config.yaml
positions: "rope"
bias: "none"
init_std_qkv: 0.0352
dataset: "wikipedia_en"
Each number is 128 + 24 x the weight over the matrix's rms, rounded and kept within 0 to 255. Layers, rows and columns count from 0.

# layer 10 MLP down (transposed), 576x256, rms 0.225, rows 386-420, columns 192-255
[[ 77 147 119  91 147 146 115 157 120 115 127 121 163 185 136 134 162 174 128 158 146 121  88 123 116 145 151 162 148 111 133 159 152 176 147 139 130 162 164 124 120 159  95 117 105 135  83 136 153 134 169 120 112 114 123 134 116 118 106 112 134 129 136 168]
 [152 143 123 124 142 153 122 139 100 151 129 140 144 132 121 144 192 111 110 121 112 111 113 134 140 165 107 146 155 174 167 151 104 113 129 119 126 116 150 163 117 143 166 109  91 130 155 156 171 132 152 126 150 185 118 138 125 146 145 147  55 169 107 132]
 [128 130 120 127 137 125 139 132 124 136 112 114 142  87 126  82 136 136 143 101 142  73 131 141 102 112 142 102 169 129 107 140  92  84 153 105 195 122 118 113 167 149 163 120 132 120  91 117 104 146 103 142 106 139  95 117 139 126 167 186 126 169  77 130]
 [187 153 159 137  98 160  73 106 134 105 128 134 107  86 123 107 158 136 150 170 112 112 112 113 134 138 129 106 132 132  74 143 105  82 114 138 126  89 106 150 151  79 177 113 144 142 100 143  97 111 117 168 110 139 157 136 138 128 115 109  85 150 106 112]
 [104 109 124 111 112 154 135  90 128 100 144 112 140 127 148 169 167 112 174 155 118 168 137 104 125 118  61 154 139 101  20 107 132 109 126 122 188 149 148 136 149 121 113 111 154 156 173 113 139 127  81 159 120 154 102 140 126 144 118 130  71 129 126 149]
 [145 167  95 145 108 113 116 165 142  60 139 137 122 144 151 177 118 114 136 121 129  81 123 136 121 150 131 121  97 128 159 138 160 113 158 133 120 141 136 155 134 165 144 133 140  71 119 131 159 139 141 149 161 130 141 157 121 126 125 172  98 157 105 147]
 [151 160  78 116 137 123 158 148  86 152  83 180  99 157 126 135 122 157 135 119 127 141 126 153 154 146 137 123 123 111 152 117 132 114 125 136 126 153 124 123 132 118 117 149 142  95 104 150 111 137 154 129 135 141  85 112 140 107 126 165 106 122 154 119]
 [144  82 100 128 126 122 120 115 124 124 141 131 123 119  97  84 109  99 138 131 103  79 127 114 119 157 114 111  92 128 150 118 102 114 194 148 131  95 109 143 134  86 139  91 151 152 129 148 136  95  91 176 177 104 100 169 127 131 124 109 128 122 120 118]
 [156 162 109 138 113  97 146 165 160 108 129 144 120 117  61 111 156 130 136 107 125 135 101 137 130 156 126 112 158 110 118 116 140 137 107 132 126 139 129 117 108 158 112 121 128 122 165 123 100 112  93 149  91 127 134 110  83 122 154 123 139 146 138 107]
 [112 123 116 121 128 101 101 121 168 148 114 108 123 128 151 121 127 146 105 105 172  67 147 116 155 118 131 129 122 148 177 142 136 152  97 138 111  91 106 150 137 137 135 156 113 136 124 146 151 118  97 136 123 156 121 137 114 150 122 123 118 123 116 123]
 [120 164 113 166 127 127 195  99 131  97 128 136 129 106 119  93 118  98 134 139  95 109 145 116 157 153 124 139 148 121 125  88 147 122 124 127 135 161 163 143 152 104  85 140 124 147 117 132 121 128 128 100  94 125 108 127 143 144 137 104 133 141 113 116]
 [140 143 128 116 141 174  80  97 127 113 138 114 101 123 151 153 132 129 131 109 169 133 110 128 139 122 151 102 161 162  80 121 130 149 102 182  90 102 149 147 171 158 131 122 154 145 123 136 108 125 104 117 106 120 103 136 158 108 159 122 128 112 121 125]
 [134 122 119 171 154 170 100 154 145 121 132  86 145 116 104 142 101  89 139 128 101 100 180 160 119 143 149 114 141 107 171 135 174 135 143 110 124 109 115 148 152 107 146 109 128 136 145 121 160 118 166 108 141 118 109 135  98 153 117 196 130 144 142 140]
 [155  84 140 151 105 126 162 152 165 128 101 152 135 141 122 151 125 134 180 128 154 131 144 177 117 130 124 127 114 112 107 145 116 125 191  66  87 108 131  87 102 130 111 135 116 137 111 126 126 130 140 135 108  83 121 160 107 180 119 107 157  99  99 136]
 [115 170 152  92 141 130 170 136 120 108 165 149 152 125 129 128 114 106 128 144 113 145 121  92 107 127 143 126 137 153 135 124 130 154 126  82 138  84  96 104 172 127 131 138 159 114 129 108 153 128 141 108 141 148 107 112 163 113 124 108 139 154 119 105]
 [ 98 130 126 137  86 180 114 147 114 103 159 108 138  99 118  99 139 138 166 122 124 125 117 119 131  99 114 129 141 136 144 178 118 121 133 151 160 172 141 141 102 131 110  94 132 173 138 129 117  99 184  97 127 157 113 127  86  82 106 134 123  88 165 122]
 [131 137 109 126 137 140 135 117 152  90 173 143 129 128 121 109 132 108 179 122 124 110 154 166 157 117 168 130 125 114 125 121 131  93 121 140 128 118 130 114  95 108 117 114 106 124 121  92 123 124  74 108 148 134 121 148 141 145 183 123  92 101 117 158]
 [126 133 109 124 110 122 135 142 144 152 101 102 162 129  99 139 136 144 138 119 132  94 124 132 190 119 109 186 147 115 157 158 118 116 121 129 172 104 102 142 110 162 136 113 120 122  97 170 150 156  88 112 162 138 124 124 158 127 154 104 129 124  94 131]
 [151 130 178 143 137 118 137 100 170 160 115 129 132 135 118 173 106 148 126 107  83 139 107 141 104 152 111  85 100 128 123 117 154 142 137 138 150 154 172 126 142 125 168 119 105 115  99 116 148 109 101 148 157 117 156 132 130 140 118 163 156 113 122 157]
 [116 146 121 145 139 143 134 103 141 165  99 116 147 105 130 130 157 120 180 115 132 125 120 129 110  64 134 119 102  99 130 128 154 153  84 130 106 121 179 131 136 200 127 139 143 149 144 110 155 116  91  79 143 127 167 132 137 137 140 135 155 135 141 149]
 [111  88 106 118 137 113 121 148  94 101 113 118 152 115 106 124 158 127 138 130  98 143 139 150 148 109 142 109 135 144  64 140 104 118 185 128 124 107  89 117 114 128 139 159 136 120 142 165 150 118 130  78 166 190 133  87 100 123 121 108 127 146 184 130]
 [107 152 131 121 114 124 137 124 150 116 140 158 139 138 104 161 151 150 114 163 158  96 120 115 139 128 123 134 153 127 174  90 141 145  98 139 156 113  89 123 135  94 107 139 113 122 108 100 134 154 192 138 128 122 150 131 111 117  97 121 145 124 127 144]
 [168 160 123 106 116 116 164 127  93 141 113 113 124 133 116 147 115 108 100 111 125 134 123  97  93 120 155 142 144 159 145 113 107 134 111 131 152 123 164 136 149 138 146  75 151 174 145 109 148 157 159 127 142 128 111 122 120 126 129 170 105 126  99 122]
 [139 137 166 117 117 135  95 168 131 145 116 136 165 107 151 155 134 138 114 110 157 122 150 144 116 123 152 150 130 113 130  86 108 178 148 119 107  94 109 156  91 158 142 166 101 163 126 151 162  63 135 138  99 154 123  98  91 107 115 183 102 102 118 142]
 [131 120 100 131 115 155 132 138 130 111 134 169 161 134 139 119 106 164 161  80  83  95 154 166 153 139  71 159 138 129 129 107 145 104 121 134 125 141 173 145 105 109 130 116  95 116 130  80 126 128 144 134 126 127 111 129  98  88 163 127 149 133 147 114]
 [138 122 120 160 123 111  94 109  46 135 115 127 128 148 117 146  84  92 130 137 155 141 142 113 137 158 133 131 108  94 111 130 135  87 127 156  99 113 110 144 128 130 120 118  89 167 123 107 126 164 107 137 149 120 134 140 117 159 115 148 134 118 132 137]
 [152 103 105  83 154 142 141 160 103 138 130 147 139 139 142 103 133 138 131 171 145 106 109 115 116 124  97 153 118 107 131 135 132 146 102 122 132 171 169 145 105 104 103 146 180 122 147 160 148 139 108 110 123 113 140  93 117 159 147 154 137 135 129 152]
 [153 119 120 143  99 118 133 135 165 146 141 129 131 172 109 146 140 110 139 152 147  92 134 166 127 102 132 123 139 126 156 107 131  87 105 108 109 142 109 154 113 130  92 120 137 127 149 173 153 107 139 113 141 133  99 150 130 143 113 115 137 189 148 167]
 [129 162 139 124 145 115  78 140 173 142 123 118  81 100  74 139 148 112 113  99 149 146 141 149 147 129 122 122 113 103 140 118 168 124 136 113 121 159 156  94 142 160  77 117 154 141 128 121 139 143 137 136 109 125 144 126 130 124 160 118 129 150 108 114]
 [123  96 168 137 141 105 150 119 111 153 117 134 142 121 103 116 102 171 156 147 129 142  90 128 140  66 133 166 130 146 123 155 110 113 154 149 122 134  81 126 145 166 107 142 147 122 160 135 165  98 129 121 119 160 136  86 141 152  99  89 113  92 125 119]
 [150 128 140 106 135 124  81 105 128  84 132 128 161 135 148 151 158 135 145 125 129 165  70 160 159 160 112 125 129 123 163  93 146 131 123 159 118 153 127 117 126 115  95 117 101 114 121 118 117 157 133 149  95 102 128 153 144 132 143 104 132 122 121 129]
 [168 163  97 150 153  86 142 160 133 171 145 101 114 136  90 140 128 121  98 105 132 154 119  90 158 107  85 122 120 144 120  90 122 100 113 132 173 155 116 142  76 101 143 101 123 155 126 135 122 120 149 150 129 121 117 163  99 113 154 125 121 117 120 107]
 [134 115 143 149 112 144 121  80 119 107 153 137 144 182 128 150 105 112 119 127  89  92 153 133  96 126  98  95 134 160 127  94 114 109 232 132 125 130 132 103  93 131 160 118 134 138 142  93 124 135  96 173 140 153 123  84 127 134 161  95 112 113  92 142]
 [146 162 122 130 137 144 157 191 106 113 162 121 126 142 116 149 148 150  93 137 157 173  96 131 147 128 160 122 115 122 141 183 150 115 139  76 169 139 110 156 143 142  94  93  98 135 120 109 136 112 103 117 148  90 128 109 132  87 142 138 128 111 115 124]
 [120 116 163 134 133 127 151 109 158  81 112 153 112 129 164 128 126 150 139  85 113 126 145 137  92 124 166 130 124 153 144 101 161 146 137 136  99 142 169 104 141 129 124 114 130  78 129 140  95  69 142 126 150 163 147 122 132 134 108 112 168 147 133 131]]
# layer 10 MLP gate, 576x256, rms 0.219, rows 387-421, columns 192-255
[[137 150 146 168  95 142 133 137 135 114 109 125 143 161 105 193 112 122  80 131 119 136 125 169 139 126 160 135 104 102  92 155 151 100  95 125 129 120 154 105 142 181 107 131 133 117 147 122 134 121 135 116 135 145 120 128 163 169 132  85 136 156 122 115]
 [112 155 123  85  97 117 154 119 145 151 128 167 124 122 111 106 121 102 107 143 131 110 144 110 112 117 165 113 215 113 143 133 155 120 117 141 117 147 139  92 126 140 147  96 154 137  71 127 111 105 138 103 138  62 102 125 128 133 141 142 101  74 117 142]
 [126 117 146 105 127 117 178 132 105 167 142  93 166  83 118 126 135 114 110 143 123 147 149 117  48 116 106 133 113 121 180 149 145 146 121 145 103 123 114 112 123 133 131 136 110  91  98 101 125  84 130 113 165  91 133 136 126 160 133 111 133 134 112 110]
 [132 133 178 143 111 117  93 142 134  99 111  72 156 112  99  91 146 163 118 160 147 146 171 139 130  98 127 144 136 120 102 137 127 129 140 158 130 119 125 127 147  93  86  95 122 113 154 116 118 102 179 102  90 135 110 131 130 126 164  90 144 137 166 135]
 [ 93  99 128 136 120 137 126 154 115 140 154 122  83 124 112 125 110 127 135 121 128 134 109 138  92 118 122 115 106 118 167 174 123 116 134 110 153  61 165 105 135 109 130 109 154 130 134 132 184 108 136 124 156 116 174 145 155 118 141 109 128  97 130 130]
 [112 140 149 109 113 152 149 161 134 122 138 136 147 155 137 136 125 177 128 129 133 131 165 133 129 109 108 106 135 100 161 108 122 126 108 172 119 156 124  97 170 137 140 110 141 156 130 122  96 112 120 104 114 154 120 121 136 146 104 123 121 166 156  79]
 [116 111 135 121  69 140 160 103 168 161 135 189 185 121 121 148 114 133 124 186 147 146 123  95 148 155 158 108 153 144 190 147 126 120 124 136  96 163  77 106 104 145 112  73 135 128 132 157 146 123 109 143 107 154 148 114  91  91 145 123 149 133 132 147]
 [151 113  91 148 126 153 169 140 156  84 108 116 125 116  99 115 104 158  88 122 149 125 111 148 125 148 123  57 151 136 131 124 131 119 154 125 165  93  85 117 137 117 120 133 105 123 134  91 150 163  91 130 116 109 105 138 109  79 164 143 159 175 124 116]
 [117 121 110 130 116 133 108 118 146  99 128 102 175 135 116 136 108 129 134 119 100 135 120  93  84 109 160 118 143 137 114 117 160 149 124 116 169 116 162 122  83 102 120 141 135 120 115 123 146  95 158  86 132  90 159 131 121 134 143 128 119 149 110 139]
 [ 82 118 165 151 137 138 154 127 131 135 134 154 136 102 155  91 140  90 112 114 145 130 144  86  91 139 149 120 127  99 142 113 146 112  91  96 157 127 134 139 126 134 114 129 122 113 155 121 126 158 132 186 111 158  89  98 123 196 148 152  91 136 133  93]
 [110 109 126  90  97 150 141 132 109  85 152  76  99 111 109 119 112 171 132 160  96 119 170  89 131 133 145 114 138 123 104 148 129 110 154 134 138 128 133 144 114  70 103 135 170  98 115 139 154 142  95 128 135 116 132 109 167 134 124 159 152 111 139 145]
 [148 140 136 135 142 161 148  87 118 136 139 145 115 188  97 126 122 125 165 123 142 143  95 150 100  83 125 107 107 171 146 167 116 131 123 146 114 158 156  82 137 119  94 163  63 144 122 183 127 153 145 125 161 119 149 148 127 113 185 159 141 114 126 143]
 [135 108 156 168 123 154 130 128 132 136 143 116 124 110 117 168  78 135 125 104 108 178 130 121 122 140 161 162  69 123 138 138  98 104 135 166 148 175 123 140  91 140 123 144 116 117 148 176 124 179 132 118 141 178 170 133 153 165 111 123 149 136 144  85]
 [115  94 140 148 106 143 126 103 104 145 150  97 176 141 146 138 156  84 103 109 135 129 118 118 151 155 140  91 143 112 168 120 133 137 150 125  94 110 115 127 140 134  82 140 133 140 172 132 151 150 130 110 125 110 134 103  97 132  79 102 164 135 163 110]
 [137 131 146 133 120 132 133 126  81 154 101 111 142 124 136 150 164 122 107 136  85 108 127 163 107 155 114 142  77 175 133 144 158 159 135 121 113 146 149 130 130 119 137  99 100  99 141 122  96 124 107 134 139 169 131 118  86 131 137 122 100 145 140 139]
 [161  98 149 104  99 133 151 105 127 158 155 161 129 134 120 135 167 131  95 155 118 125 133 126 141 110 109 122 109 117 159 157 133 124 117  92 132 145  89 173 132  93 150 123  96 142 111 133 129 132 116 141 168 116 115 106 143 133 112 115 142  75 116 159]
 [134 139 140  83 134 124 115 101 178 166 147 122 147 110  79 109 125 114 144 140 132 135 118 136 128 144 110 124 123 133 142  95 123 151 114 156 150 105 131  96 127 112 127 177 110 105 116 146  92 138 140 106 158 116  97 105 104 141 139 135 104 111 147 145]
 [108 101 106 126  97 147 102 146 128 108 136  69 160 148 157 122 136 105 117 136 170  97 121 152 156 111 126 145 151 132 142 121 136 102 140 124 113 136 104  97 120 106  95 130 170 133  73 125 129 174 101  70 148 180 127 128 106 126 107 104 100 171 132 111]
 [154 146 120 167 132 133 125 129 126 103 115 135 130 128 108 174  91 111  97 165 156 164 160 133 162 105 114 115 175 171 133 122 115 164 113 131 121 142 172 158 112 133 123 155 121 127 116 150 132 170 156 117 125 134 103 137  97 135 171  91 148 160 115 110]
 [118 134 107 115 137 109 157 143 154 120  85 168 134 126 102 147 135 151 122 112 122 110  98 134 124 114 130 105 108 159 104  91 114 126 129 111 144 157 122 128  79 109 109 101  99 134 142 171 153 189 161 128 146 149 122 111 173 140 108 109 136 107  92  92]
 [136 116 131 178 128 144  98 135 161 121 163  96 162 119 124 118 113 107 127 110 121 198 133 146 159 155 199 130 152 170 173  91 110 117 121  98 158 151 118 148 130 139 138 113  99 133 107 149  93 110 134 135 108 143 130 138 153  98 115 107 108 148 135 126]
 [134 123 125 125 118 115 181 123 177 100 130  84 124 134 112 135 120 117 116 157 128 119  89 118 133  98 103 126 142 157 134 138 129 101 155 118 138 158 120 154 106 129 166 108 127  91 132 141  98 143 135 128 131 166 117 120 154 116 131 101 167 114 117 138]
 [125 113 141 152 138 145 128 138 148 129 144  89 154 150 137 131 152 120 156 119 107 167 103 118 105 120 179 165  97 140 163 118 114 148  92  91 127 105 139 120 141 168 132 108 149 146 136 154 116 154 113 130 142 126  97 158  93 113 109 117 170 120  97  95]
 [130 137 122 147 136 115 137 117 107 145 107 149 154 116 167 101 109 135  82 121 137 124 166 129 147 134 132  92 148 117 160 157 145 139 152 146 113 133 161 106 123 130 140 127  98 159 148 148 149 160 106 184 104 100 114 102 118  94 145 132 164  65 145 108]
 [118 127  80 167 117 140 131 127 137 132 131 135 158  85 144 141 116 143 150 112 109 123  94 117 111 123 119 125 120 147 139 118 141 144 113 118 111 128 113  88 145 148 123 151  79  94 151 126 125 148 121 127 128 100 207 110 104 190  93 140 107 104 107 141]
 [126 117 135  99 106 163 132 120 131 118 152 136 114 110  86 140 154 134 132 109 131 126 124 105 128  85 154 106 105 164 112 164 151 157 142 138 118  99 121  81 105 106 137 167 124 156 132 151 102 126 142 147  98 139 154 133 138 125 122 130 116 113 121 116]
 [113  75 117  87 139 150 140 115 151 108 150  92 140 105 134 142 140 126 120 134 117 134 148 126 107 170 128  95 178 134 117 109 135  72 124 160 165  61 136 149 117 111 138 125 156 124 150 139 145 123 134 120 150 122 152 154 126 137 109  86 147 135 122 130]
 [150 185  93 136 165 118 121 121 188 126 115 183 126 140 109 143  86 151 137 117 127 133  81 144  98 134 141 122 141 156 120 127 154 109  95 150 139  85 110  82  83 158 149 172 170  89 169 108 113 117 129 102 118 166 141 172 143 138 113  96 151 147 166 117]
 [141 138 143 136 154 106 132 109 123 135 114 167 164 119 126 126 117 199 121 149 100 113 150  97 111 147 142 128 116 116 136 193 127 110  91 146 188 159 184 112 168 181 129 131 144 120 115 109 134 104  99 164 104 165 132 131 134 131 121 101 145 135 143 149]
 [145 170 117 122 162 156  74 159 136  79 145 142 115 112 135 138 152  89 115 128 128 118 143 162 102 130 111 128 159 123 122 121  78 149 139 191 151 128 128 110 184 140 118 152 157 120  86 113 116 102 129  97 105 107  94 121 151 139 148 135 148  79 121 101]
 [148 154 137 127 125 125 164 133 129 107 138 123 131 124 136 102  96 126 164 135 127  88 133 145 133 137  97 134 123 159 116 136 140 100 130 148 126 118  86 112 122  94 147 130 119  96 111 111 160 107 161 133  97 125 108 126 136 147 120  92 142 102 122 122]
 [102 141 151 123 137 158 108 114 155 154 172 135 117 149 164 108 144  87 129 113 149 118 135  89 137 108 130 136 151 159 131 123 136 139 125 105 138 119 132 132 139 168 161 114 179 147 100 157 148 157 158 124 109 107 125 124 156 144 125 119 116 159 169  64]
 [137 130  91 150 135 128 158 149 117 132 106  76 106 167 132  89 117 165 126 110 109 147 105 118 167  73 125 127 103 169 140 129 127 106 126 107 128  88 117 105 114 115 145 156 112 153  95 140 138 116  86 104 164 127 110 105 124 110 143 144 121 120 138 150]
 [141 131 162 127 155 149 123 112 147 166 114 129 144 121 138 137 122 133 137 110 162 102  59 121 123 109 104 131 112 150 111 117  97 127 114 136 101 128 157 108 147 112 111  59 101 133  83 164 126 164 114 105  75  92 137  94 145 121 144 135 145 122 102 134]
 [130 125 126  99 121 152  75 143 143 170 140  98 117 135 129  80 124 124 151 143 142 111 118 135 111 139 131 123 121 166 165 131 151 143 156 114 126 149 127 154 135 123 172 136  94 136 115 116 106 146  92 138 145 119 176  98 162 115 134  98  94 127 149  92]]
# layer 10 MLP up, 576x256, rms 0.234, rows 387-421, columns 192-255
[[122 103 117 114 113 123 103 108 145 145 141 134 138 131 139 162 156 105 136 158 128 133 145 177  98 113 194 106 117 110 143 138 127 143 134  95  98  91 124 128 112 133 166 145 134  92 106 155 124 137 151 126 140  93 150 128 129 126 103 151 144 102 111 158]
 [ 90 179 105 139 165 128 165 153 124 116 128 148  89 138 119 131 162 145 116 106 131 115  79 122 144 170 161 100 119 158 150 135 157 153 134 103 138 135 147 153 146 135  61 170 105 127 166 164 147 149 141  86 121 126 111 134 111 124 158  98 130  88 113 164]
 [141 113 130 133 160 157 118 151 138 126 158 127 150 130 150  91 165 106  75 110 102 112 160 116 133 139 147 119 143 121 123 145 138  85 176 137 149 130  96 115 144 143 146 156 117  88 101 143 130 150 109 117 107 144 120 113 133 140 195  98 139 108 170 141]
 [126  93 110 117 177 153 134 104 160  92 128 141 104  80 100 126 128 124 158 137 102 137 150 129 123 103  84 106 177 130  87 128 155 147 115 144 192 154 129 127 121 161 104 139 118 163  97 150 117 165 128  72 138 150 124 124 126 143 145 134  91 114  74 113]
 [142 128  58 124 142 130 116 124 153  99 117 132 108 147 126 145 105 129 171 120 150 131 111 103 144  87  94 114 123 131 105 105 114 124 154 138 147 111 102  97 107 122 125 121  89 147 145 149 140 142 126 148 161 154 115 122 170 110 124 109 104 103 118 119]
 [ 97 141 112 147 152 155 139 118 148 101 141 182 135 125  93 151 132 108  80 116 141 132 108 122 127 155 103 131 115 119 107 106 141 141 144 171 201  86  92 114 142 142 108  93 118  86 127 141 119 124  60 154  89 112 149 132 115 130  90 143 138 108 128 131]
 [140  75  98 163 120 114 122 139 120 129 167 180 149 143  90 135 139 112 100 163 110 132 132 123 139 136 131 110 144 113 110 145 184 110 166 154 131  84 147 115  81 119 142  73 115 126 148 102 173 108 169 114 144 101 112 137  81 114 145 143 122  92 171 113]
 [108 161 127 155 134 138  90 109 144 121 130 138 111 124 112 168 167 180 173 103 112 110 110 133 150 109 144  85 127  94 200 168 148 158 161  93 145 110 105 104 129  94 112 160 117 168 128 140 112 116 129 117 140 144 108 176 108 128 140 164 139 103 152 166]
 [131 144 106 155 117 158 152 132 127 140 143 160 182 131 113 148 168 132 125 134 156  58 171 132 136 140 135 105 110 106 139 116 145 153 126 110 149 139  78 125 121 111 156 141 138 105  79 135 129 144 106 101  88 133 135 151 143 129 118  76  77 132  98 150]
 [168 123 106 138  95  98 154 118 124 101 138 142 164 134 117 134 124 140 105 112 107 150 114 158 146 105 134  91 172 126 150  90 120 122 130 137 110  95 101 161 143 101 131 109 104 117  81 111 110 125 172 144 109 128 162 152 128 120 135 135 129 167 123 100]
 [136 148 115 136  99 120 133 149 105 158 165 124 162 114 127 124 131 106 100 120 184 117 108 141 135 129 176 118 150 139 121 104 116 122 160 136 120 129 132 131 146 152 110 121 157  90 141 140 144  87 137 144 165 115 124 107 121 104 143 103 107 143 103  80]
 [174 100 169 139  81 123 144 119 108 106 107 101 136 140 169 131 141 143 102 152 144 109 118 158 130 127 124 147  99 113 102 105 116 118 106 146 153  97 133 139 143  97 143 104  98 191 119 206 131 176  92 143 148  92 137 139  93  85  92 140  97 104 101 108]
 [159 138 132 115 130 129 117 128 135 165 133  76 187 142 154 154 126 161 138 153 113 141  78 103 116 119 137 143 120 102 159 154 124 141 112 130 139 145 139 120 178 107 139 174 135 175 110 176 146 117 129 130  76 159 137 139 105 105 120  99 184 115 127 112]
 [123 149 110 129  88 155 149 120 164 150 139 105 125 104 127 160 124 154 105 137 106 150 133 120 126 135 131 156 147 101 108 147 186 114 113 146 125 110 133 121 156  92 126  99 120 158 124 104  69  73 111 137 140 135  97 165 113 131 133 131 123 130 104 146]
 [126 111 126 125 151 131 137  93 143  93 151 108 111 158 144  91 162 138 157 160 133  98 105 154 178 120 141 130 153 155 163 102 135 130 146 126 145  74 144 158 188 104  94 127 123 100 183 115 133 185 151 169 122 123 130  87 105  96 113 148 134  97 127  95]
 [123 131 134 116 130 112 149 160  93 139 162 131 156 140 111 167 121 162 186 132 149 109 124  99 137 121 147 144 127 126  96 111 175 125 109 142 138 150 103 110 158 117 163 112 135 101 151 121 113  91 110 133 121 125 113 178 133 152  88 135 134 147 141 166]
 [193  95 105 125 135 135  97 145  57 114 107 159 100 122 133 135  99  80 140 132 140  95 147  96 152 115 121 141 148 136 171 152  96 145 147  94 135 115 152 112 115 127 102  75 114 138  91 152 150 125 134  73 124 134 106 122 107 127 102 115 116  99 105 132]
 [105 119 105 130 139 156 107  99  64 121 132 108  74 113 128 128 121 125 158 148 192 154 137 137 144 137 131 117 104 126 112 107  95  95 169 124 147  99  77 115 123 137  91 134 184 137 144 140  73  95 142  86  91 110  98 122 118 129 131  81 140 161 177 117]
 [121 117 123 130 129 170 126 119  82 159 170 142 124  90 132 100 131 140 146  75 133 116  90 124 112 128 167 141  83 127 149  85 179 130 141 126 126 141 128 103 132 118 104 140 164 143 125 134 143  96 138 127 118  89 117  92 138 136 148 164 120 176 144 147]
 [120 143 154 104 139 106  99 148 156 156 134 117 126  77 108 109  92 141 192 200 117 127 133  95 144 179 138 167 118 157 103 136 162 125 129  95  87 141 151 105 113 100 138 108 112 136 130 115  74 127 140 127 118 148 122 180 143 156 100 102 172 133  96 145]
 [125 129 113 161 123 119 134 129 134 126  86 112 101 114 109  82 120 139 115 135 123  69 156 176  77 111 165 144 136 151  99 125 122 104 113 150 110 152 116 167 117  99 158 167 132 108  94 140 104 169 108 113 131 123 137  74 130 142 124  78 117 104 157 128]
 [137 159 103 166 156 122 119  93 146 129 100 135 145  56 112  88 128 133 134 145 141  95 144 117 111 108 132 132 122 148 125 116 104 163 138 175 123 122 111 125 134 130 135 106  86 140  96  97 141 161 127 139 144 139 147 107 173 162 129 130 133 129  95 133]
 [127 102 134 147 135 148 121 124 134 140 166 107 108 155 113 136 150 158 146 138 125 106  50  75 103 102 124 166 131  95 122 120 136 131 103 120 149 165 132 155  88 128 151 146 182 140 125 113 104 110 136 106 149 109  84 154 106 159 116 194 140 138 147 100]
 [131 109 150 124 152 159 111 183 107  86 108 132 127 132 100 108 128 126 125 116 172 109 188 107 103 154 120 127 110 147 101 129 122  96 179 178 123 137 136 142 114 129 124 191 116 112 151 135 178 118 125 121 174 131 123 145 117 159 122 132 119 111 134 151]
 [112  97 127 145 148 116 142  92 116 101 132 107  75 156 163 101  92 122 135 139 111  94 124  99 142 124 155 119 113 102 126 147  83 149 124 163 125 110 166 132 151 135 115 166 157 170 144 103 128 147 164 124  90  95 110  96 139 129 188 141 124 134 135  93]
 [117 150  94 147 172 130 128 148 111 141 138 147  93 126 118 117 157 122 175 141 121 123 112 134 124  97 137 127 169 123 116 128 109 128 130  90 121 122 160 170 134 112  96 134 138 103 126 140 153 131 122 194  96 128 117 114 161 135  91 121 149  86 129 173]
 [115  74 151 118 118 120 112 143 126 158 122 125 141 132 105  96 135 118 154 123  84 109 125 131 118 151 143  82 142 121 144 135 109 127 147 188 141  78 127 156 135 163 139 103 124 160 175 117 156 167 147 153 129 121 149 181 137 126 116 105 133 143 118 122]
 [145 142 119 117 120 124 139 169 135 105 109 152 144 160 120 107 101 177 114 108 146 138 121 131 134 138 119 149 168 163 147 117 116 145 122 119 109 115 128  85 134 109 139 151 166 144 134 118 133  89 116 119 114 107 125 158  83 153 101  83 168 156 156 122]
 [ 95 130 151  93 104 183 121 175  96 150 111 160 127 116 140  96 157 142  68 176 139 112  91 150 135 142  80 125 125 143 118 119 147 126 140 133 126 166 114 115 167 134 145 141 107 167 152 150 117 154 133 117 156 153 103 130 140 117 108 150 113 157 119 118]
 [106 137  95  99  83 140 114 134 138 121 122 138 163 164 138 126 114 128  83 122 124 120 145 151  95 106  95 121 141 116 143 119  99 121 128 117 107  97 118  77 136 140 133 154 102 133 152 122 124 161 172 142 131 143 127 163 133 160 127  96 161  93 135 127]
 [152 139 120 166 127 141 128 108  95 106 160 119 155 163 157 134 132 149 150 105 127  98 140 130 133 133 138 107 112 151 145 148 137 159 128  90 183 121 163  86 158 133 153  94 127 125 112 149 153 151 151 184 123 104 160 155 103 145  77 115 113 114 158 154]
 [123 129 177 124 112 124 140 112 161 102 122 160  94  85 125 132 111 132 142  94  90 114 117 105 135 152 152 130 113  84 145 120  90 138 128 142 130 116 151 120 129 128 127  64 100 127  99 121  98 126 105 106 143 158 117  97 141 140 132 132 119 142 117 144]
 [125 161 137 126 140 124 142 132  99 161 105  86 101 151 170  87 146 127 119 120  93 102 144 168 123 122 134  77 105 139 131 143 109 154  89 157 137 160 138 135 154 135 170 123 134 118 172 172 115 138 159 113 104  93  94 111 122 108 104 141 123 151 159 123]
 [ 92 120 138 134 167 154  90 146 114 106 158 188 148 101  85 164 133 121 142 101 111  77 115 113 118  80 170 136 137 133 129 127 138 141 128 110 121 157 101 169 127 100 110 117 163 129 125  49 116 124 138 128 112 136 131 123 142 116 113  97  86 131 157 117]
 [ 95 114  73 174 152 117 183 105 107 159 135 175  91 114 139 182 148 123 119 121 134 141 119 118 106 110 122 100 108 137 101 150 117 158 126  96 133 147 119 115 156  98  88 138 157 160 146 108 141 145 130 107 127 136 128 109  93 146 119 104 127 142 122 154]]